{"n_layer": 15, "d_model": 96, "n_head": 3, "n_kv_head": 3, "head_dim": 32, "d_mlp": 384, "vocab_size": 1283, "activation": "tanh_gelu", "norm": "layernorm", "norm_place": "pre", "norm_eps": 1e-05, "positions": "learned", "qk_norm": false, "attn_scale": 0.177, "bias": "all", "tie_embeddings": true, "parallel_block": false, "extras": ["capped logits"], "init": "normal", "init_std_qkv": 0.0631, "init_std_o": 0.0, "init_std_up": 0.0631, "init_std_down": 0.0, "optimizer": "adam_variant", "lr": 0.00343, "beta1": 0.9, "weight_decay": 0.047, "lr_head": 0.0244, "warmup_steps": 398, "schedule": "wsd", "decay_fraction": 0.802, "decay_shape": "linear", "final_lr_fraction": 0.1, "batch_tokens": 32768, "seq_len": 128, "doc_mask": false, "train_tokens": 128300000, "steps": 3916, "dataset": "wikipedia_en"}
Each number is 128 + 32 x the weight over the matrix's rms, rounded and kept within 0 to 255. Layers, rows and columns count from 0. Numbers have three digits each.

# layer 4 attention key, 96x96, rms 0.109, rows 64-95, columns 0-47
131137127123132161163149123127123142136122139151177141099136159124148107141128108093094098120107168131132144147126147098135135146117118116154090
110111120078147112140127117115139129171125121131118093067095102141123122096102136140135100085126125147124118191110120117130109139120108104142155
143112129096111142111120105135156139159136109139130118111139143119167137096161126107084129136119121135117141103152141128124137105103144140150141
134132111133126103145135099113108126113088124136160130176099120177188085138108098087141124112138159112137123135133118112162086141163157126064106
126121126069138114142109115140124138133145139125104086119131135098111132186122159152134083124125132146100134101135161141122146134148105110132112
111135161078139132155095133142122115124128094120146098132110128119132134146127113102144120111112119114151148131141128121150178114121114116137125
117132137119159132107109108134102132075094157122152153131144157143074112161107117082114134129136142125120112109124113099138100124170136149142130
134144126102170160132128105129121112133107103090113123129100168148111143122135138083125105126147109114119164117148151102128135152144120147155096
113134115120150109130099154129118125085107152103112137121103158145135116124129125078120119144152097122120142087133102116142125117176141165135141
100140137147119132115135164130121126122134125105138128118163081096143111155120098157128122119136153136109120110167153093137149116078110113142082
120115147109124130142095121133164154111097135140150107096106156103126136120144157077106138133126122121109138141122146127122160151159124148138148
125112126118108128105136128135130123104137134122148112156110104129151124125122092174112149155096167104160118150121142110126102147083113156122108
127148125139110142126171125099120130152122102131135115154133104129142121135127100195107137113148116144143108118122109117124093137101121147118117
139095120142133147117133143124136130129127109136147121089101091101097143169140134207093119107124128124130163151148107089137121145108101148134089
187126122104119158116133134133123150132131127105128105137105163131094113146148145084130121139143151119121132152098142124126167184150123136149156
117139122102143131086094145125123130115116133127178145124128170103120113152116143087143129107139134125139116113130106080152112148134133136134152
127092150121153146086112140142138111129138088112139133149129145111120165108096138116148131138131125129129143145137124115162134130131104185160126
141124147144112095125083170119141167141178111094097115109173121141125143095115101122114105122114136107107175115127140139099169107113149131129143
086136158101103126138158146139124123123147162125117135106129136134158127102124088106144142125175157121130093116147161132130105125145131103086138
157150094151105131108140131143131123115154140121112129107133151148146135166132142070113148131124144128140138121163154115155125168136108131115102
094145114109186142111137118118142118118133103120097112123107148151128106115154145078163112150107128124149112145107131132128103104167105111112165
127123114127146118123151153152115133134108139117129158098162156123109107159121129124113138100132112129136127126138123117132172119112153150162134
100140137134128097100153134107152120122113116131113160124150135118159142109101105146142123097174148151121110113133131065106161072113134149114114
103154134122105149121134106153130141178141162126105124127144080131152150100145143103119131134110149102126148131100170157122126132159120114110088
121132158154106101101135128130131129128138132108115116146117095116147138131134108206120119122103134128168088134111125150127104111080133162094155
112154178094121142165129135144089122131140146112140114108182176133126100111116151119150140130173100143103135091138142120091151111187133129120125
130147129085115158166150146152125107100125180106128103103148185124125107110128179112131141120146125140138064085139165105119114152150147139155116
105144123159100125115156106135133123127110129143119083155147108123135102144116113150125138110139158128136115129119168133125145106090129162095136
111120125127174120130108146137145112106098119105140137133144176152119122103100152138117114103148118120138137109119100097172124113081137159155139
137144142152133131123169132143128106074116135131144128162106118145175080150150131116144154131090143102131104165102156117133119096122156124142102
118140137094097106130112141087128145142132163097107128102136156118141146100122115109118147163146141114132158088125168145106177164188133130134138
149110115129141116145122104109130149086091170117140130145119129111142092145151132103143125113131127115116140152104133131144090127164116146116136
# layer 4 attention query, 96x96, rms 0.115, rows 65-95, columns 0-47
141121110114106146124121112169140101116144112129127163138147159127110110110137140124141100098137172140124122150116146090142096155132088146099128
145131092114140104110148111113108135148135110138127162109103154137108140167124127159175135129097112122148132111137109107136139140138134114114177
122107121088105117115115140158141099104145082137086118170131122135132158106127077109127133094167179176169112150140117133111129098095125112090163
129173139170119125108129130123149135114110140102138109124161114160126115079118123099131164143172103116119143153113124157135137074138132119138131
102140123130123096140104130140107136136107150111144182122116083168136133117130152111129149101097129166117137111137141090131146124132128135091139
098136160138124100142182143115112128105141120150097151139151106144125135098126102130149125145125144121143102126105124107123129104109138128143170
166098073100160155112136125127121089149098134166138105138121093112106103120130101127123109126109134135160163150126119133146128115119122124101109
100143107155118104124138139097122120078118124153125115156099095165135136169115089138137117116135179123151117130111103154144136117100145132121136
146144094128077151174122120181152139142110162088174126082121127132139113149129144114112103158140125175102093105182108136103144110152097148135121
140157117113156115102155148112084119110137130161129153176115146152090074145119098099166152143131120095134109142121141137153124113152174112124128
130146087108151168121152140116118125168160153144113161127111179158127147120173141130150126149139113128107128147118139148132161141100145100139156
172090080103143167156135114157185107156152073114123108121113150113166167090144158122102112144117118130150156122121145100139146166109113140146117
172152141080139186132127122161081140207100114129152105152091119130163075103170145093164116129101078097095154091138105143184119165128069116164135
128083130129141138124136137144131102120106094185146164121138133146138152157112106098128093137077161140140149148132140132100148138107133118121119
111135121130127100130117130129162130119117107133129114156135138115115109118138118125135156129092162096120140146094092112125081128129164138121160
145150113105096123160120099112130130098123132148131126128143064165123115125152116150115119126111132118095121109124118178125120120127164146149134
125128078101135152131076131119167133138119110160174152132129131128107155164132152109101094127148128186122121108157134118127123146112116161128168
089152127105144115168099113106154111101144150081094150115132116132145126160126128102144137121116112116133154107107115119135126130114149168124104
134124118107147104115123133168135113093105115179103133161107131133151127174136125130128118167117143143132162148124150117146135113117105141159110
137112085120108138107143149101142109137110098146111120168145130084112136130105129122063140110100132107157125133125136102123139149124128152132133
125178201133109119129144116123113157106114116083132147115138114138155149135145099159125160128112137124097102129147135139100133122124084135132108
104148125134123140161134113114114157121112150063132147118153145155124115118137134126115120137153152114118122129166146172125108120111124121171147
128093097116156126101101139115105112077101098107113123134151125129153125161112128143142132144140116146135104136094139086100153117137157098123115
130147121130132112138136137077116161150125091099149124136150192168167154119134155135147137117128117129101109128137096119136138120141153149172168
088171160121076099169157096131151127089159187121132135099124107165124140085119111124135121145124097099126117115130138140170130093141126121133150
144109137158081143169136110126118134133131177120135136132084147127134139122091114115140107176110102109131146133114120136161120099137101124136105
131135123106136125126114139157135116150118118104110104118124148105171173119112146134104095122106108152140136144165120122172154146155157092144094
134165116124108116084096121100122146156103134145177147160124119164118099118134107144149154159160110135117100184088105142127113129102121102146135
135147135184081127083114124146129126090140172117160113167142146137131077139123082107124146158133115114139122147124152138111125119147113105106149
112139115131143128127091132114147125089146160152121126065141139157110144080145131119166116120152146157114118116117089130124145114117124138143097
121092137137138120131128141106131087099132113134131112160143144127126114096112104124117146110116113154148132162131150116127138148097147133128166
# layer 4 attention value, 96x96, rms 0.108, rows 64-95, columns 0-47
177199151108126127127111142157089171201111150117154132098149073162158145143144132126106102094097113079096136128189104158130119156108088177162148
093110111058183121146128143112077120161134149123146073125170138155136046170143107111107122184193137091092138128173128135124134152102171139118114
105118171165107163162145185150132065043132143175141121130141148101146085124152156122140141193151135187134130104076156119126093147170143096126120
102128100102190141138179148105084141134116092157128072116094153175120090081151183126173100150155079133088189001150083094095095163096100165129059
164191111054121100113169048176116162160111141137129099150132127151105111101162150128178092122062084053071166089156071108146129152121070146141088
128083099130131113132097105108195039100131115169107094136129154082098133110099136119099144121167156147182111185059172090111176136113185106104136
094096113131135102140127151111126109099134101113102113128169150133096114131130128115143081166202184148144132144100153103145172156102123085115132
144117104091125113115130073095174182167171103165101122163128120131107134117123100141069116118036113107162155140153125176151091157159133149125127
151106072124072173143132136147130134130148156142124143136076106115149104125146147130145093169122141141143140119080109108127102172133087139152103
073098089179098121124084133054139148038160134157147085145081125125158157181093108141136117080142119155112146115141166108069150098119163110102071
211141157200076193145099123141113073035123148136161195166036113121137125099136193137114157118106146155127126157064167105107167111154136108141158
078115133139096087092096136083187129122127112103165163125144133150123178129091084140070103105160164122148102223100136157177129194092099090116147
172180083129131135116136138135090120193122088086151086098095135112147143135151164103136047161119107142100141128129123107121119149098108128110173
129186106134122131131131112125136176161128140117150151108157160116145131140164150131138070146130065117056088133206075125141143154111082126147123
105147093106106137101097113111131133143131127070181160125117098155153125154109074126113088116138121115133080167139123144126121143101108167185161
104096138143156123151167139146163094120140090161115105127150149160089125079162190143175109140101123130144186106108079168149114116140156102124093
098108161118119121124138154106129120115128101160084109137142163111126143107101123097068106163195136103138097178058180128181132155143102113127132
181095169126090115126103078097200137127173135166093160139158109102143139132064121150118139060117130111195129191065158098104160097140110132091113
152188105214068197180105129131115123089115147112217192147064128127144165103152131114166094120078113160103115097159065127143092143137082105180126
091101180079088100070088093062177162108219109118121111184189126083152168137067065167080103058147110163183109176119150168157135128095143137088129
151147139165151201169202150162081138087120120166121128107069132153096087052176199128172156190127101110070126050142120067077106102133135138196118
070051176135153081095098167074164068063160158149093094125183140090152131188079070121111185140172134174211152142083146119085140089112230102077106
108122111099080113094101078115180154173175115131114146190150116097115161116092095162107138071096111048148144181126162201195129151122057162115133
099139105068086157100115150115140162130183079161137069169127095126111162157132090114137121082163054170132151076094096111117145155111122121098101
099122083123146110103095184060125127134139121094150144153153152146141146164127087139158105060149146124120110146130114137148178208079128158103128
166130111159094170122063088096142149124130165101192187138128090142176114163134128138148081093043143138141134106175091110143110143126098113142090
096212170122143172126150167210119115117063151093180164066147124156156145148151154092140135180134132121103096062182084088123117145131157098159145
167133122205094123134106121174140096103133153104177173095095120131145136154091128116098178126122128143157095177094145077086164103163136127125135
096181092077155093118125109122121203177173119149157136133127141195074131113159092137162098085118075087082158087200085130164145152107088139104132
145167056124136171110120079098127149080104106135147150137072141127129101110098164139112134153113172082147096127120191107120087165141048136141120
159147075077160081143132103113150165199141083127168106154153139194106133126140114152149073082093084036094175096132106181169158174080102180108138
173180150111122148141173114209128139207117160096139144090119120118149105154138117120106135166109107081117074124155106137113096121146154138175176
# layer 4 attention output (transposed), 96x96, rms 0.0911, rows 64-95, columns 0-47
075128171178106087127133149084115160111142122109097107110174108170117169125110104142147189174153166118123130128086134156113116076128133108116139
172083135226124091096175107139179123138144094143107178135087131076044135144138151180166185070071122109132115104072121101180083114136106125180126
161125089080154105153114136127099084154121096143107168148087158105118105121137122140089078078093096147124132166159132090125116165128144128157151
162084187166103099105125131121153173079125105140108215106141123094076123155119119136121156077095114140161098162091186079148154122141115110175151
101148204199114089133106149071106207112098153079118192116141108130114151142113099122122166117147148108143119113101179109138136090131138084161130
131122093112150169142121082169151097171141133148160108158092143076145109159155139120098074120104088141129137078225090124153126157107119157135125
152105119141167129152133101168149117136156117144124137168033122092123098152146149144146113055070108101146070114172126123150082142163095138165117
110123176191097146097136121143118173117088190073148131098164111122136097140135090115131143141176136158095144102141140137109131086102121138124160
132152185103146097133137109144132142130115101102105144164124116149114109112114102124110123118115125128126124121179176116139153125121156106120160
191175140067099166157155145180113136102108106159159145110142138127197096090131166046140118164110125134148143113087056115122155142116127112115129
108154091027136136160150138091089081169105121154130102131163189127152111124132119137098025143165127119132172140183132131129143155123159092099107
146123136166161138148162090210126123142152161144129093123103089131194125140146167136160143133089124114088117068175068162107081082187090150119115
098073153182105108113159134125162130091153098144083136121127133148103153154123123160136133110112139117083125101154154167128116101126151100170139
104165162167094067115132150096144142102122137117116125113151103158117168135119117140166189106115146101113116088070121133124108065140133092139151
140134156166129109123155110144133142144138141135101087103138102160121149120132138172146147157134125104109141081125108171130121080160128123106128
142134165117132129126128126091101130112096133121152197144055136077092127166137137127097115082117141151132116160148181086137131162126114130155121
156122097156144106131110110138121082179158149109153118138075118153115071165151132109148112080099107141123114066197106151137100125163129154154134
095162118105129164149098103157081167153105164108167113134139112132181115172125092089105091206135108160130129079194098159139161149082139137147129
177166133058135114142145140126102102083093129120106094123160139168149142107105141147089106111176130107105173155119181122084176058127161105059136
152164126132118139164123119197091192134130165130168117085107109151187134141138104072146140224125129159110111041118085157111140135121114126121118
129113106120106122113095129033125103137119121136129169110143190102056124153126097139125088045135113121171133188081199103166140138137152103145150
171141054069114179153119121194121113154155085178173109126093137134155120107136179064114088146115102144119149123158072130121147204092115163117116
105163185155119147146120111153104197141098195099181143091163092147160124146114092095120149196154160158108104066154103147109143093120127122102135
186074147169150131148114118184132221078123171140149130088104117100157124083120122060117119170146141151114121130160166088124163132124119092160114
165118151162138100132197082222192158068142092181107093134132108140142122097124158121155179159117115097135096111134084129133072072148096130093117
153195179119106096132167140181083159094069131113080142117155107146160138112126122161114145174167135110102142160113137129108142069120155106096149
135105087124148097129124156078133092117160095151102081134089168115111160088121110159121127095125123119121138190080149142095118148148122092111103
074138077066124145153129135108125079167141125170154042122179135139150140141118120130117090156136117142123173094192091189119153151112147144091127
133121163218108110123120127109149185062116136100133114117137100108138137141113128126166188128150152112136104141054148116125125084155094093150100
114144182141105142127128142145115147197117161076117177089175126129151077130132079134084098108128095157131112132133108147139169101156158128084151
137115211228117105133153123113149187064114106093130150134132103111098122164121146133158190137129155119135117085105148137146133076140097091145104
080110107143118111104118142059139099164171115118112081113162132142095183111126107158153127125159149131100152126116168164126149125137128128113136
# layer 4 MLP up, 384x96, rms 0.123, rows 0-2, columns 0-47
109147142149146082128136116127140108053089102086119155115171140109130114144132097156106165100090163183113164178181151130094062112143171078108120
153147120109160149116135134135173197161104114112136103066090091108154155144135141168119124099082186103156125070136149154107147151140163114079130
105103138040175149111144145120083150163098154125156045159140096075078143117054086137137074168110127076125161200202150092183172125159112108083166
# layer 4 MLP down (transposed), 384x96, rms 0.1, rows 0-1, columns 0-47
114174145161161137167061138128118135163101123071157140165124170082178142148092122093100170067123097126130201165214066099143133194127125180153128
110127137101165124130143176110148149164104113148134133093150171156166099093145082093111129127115104087142135121080140136067150144143153151136172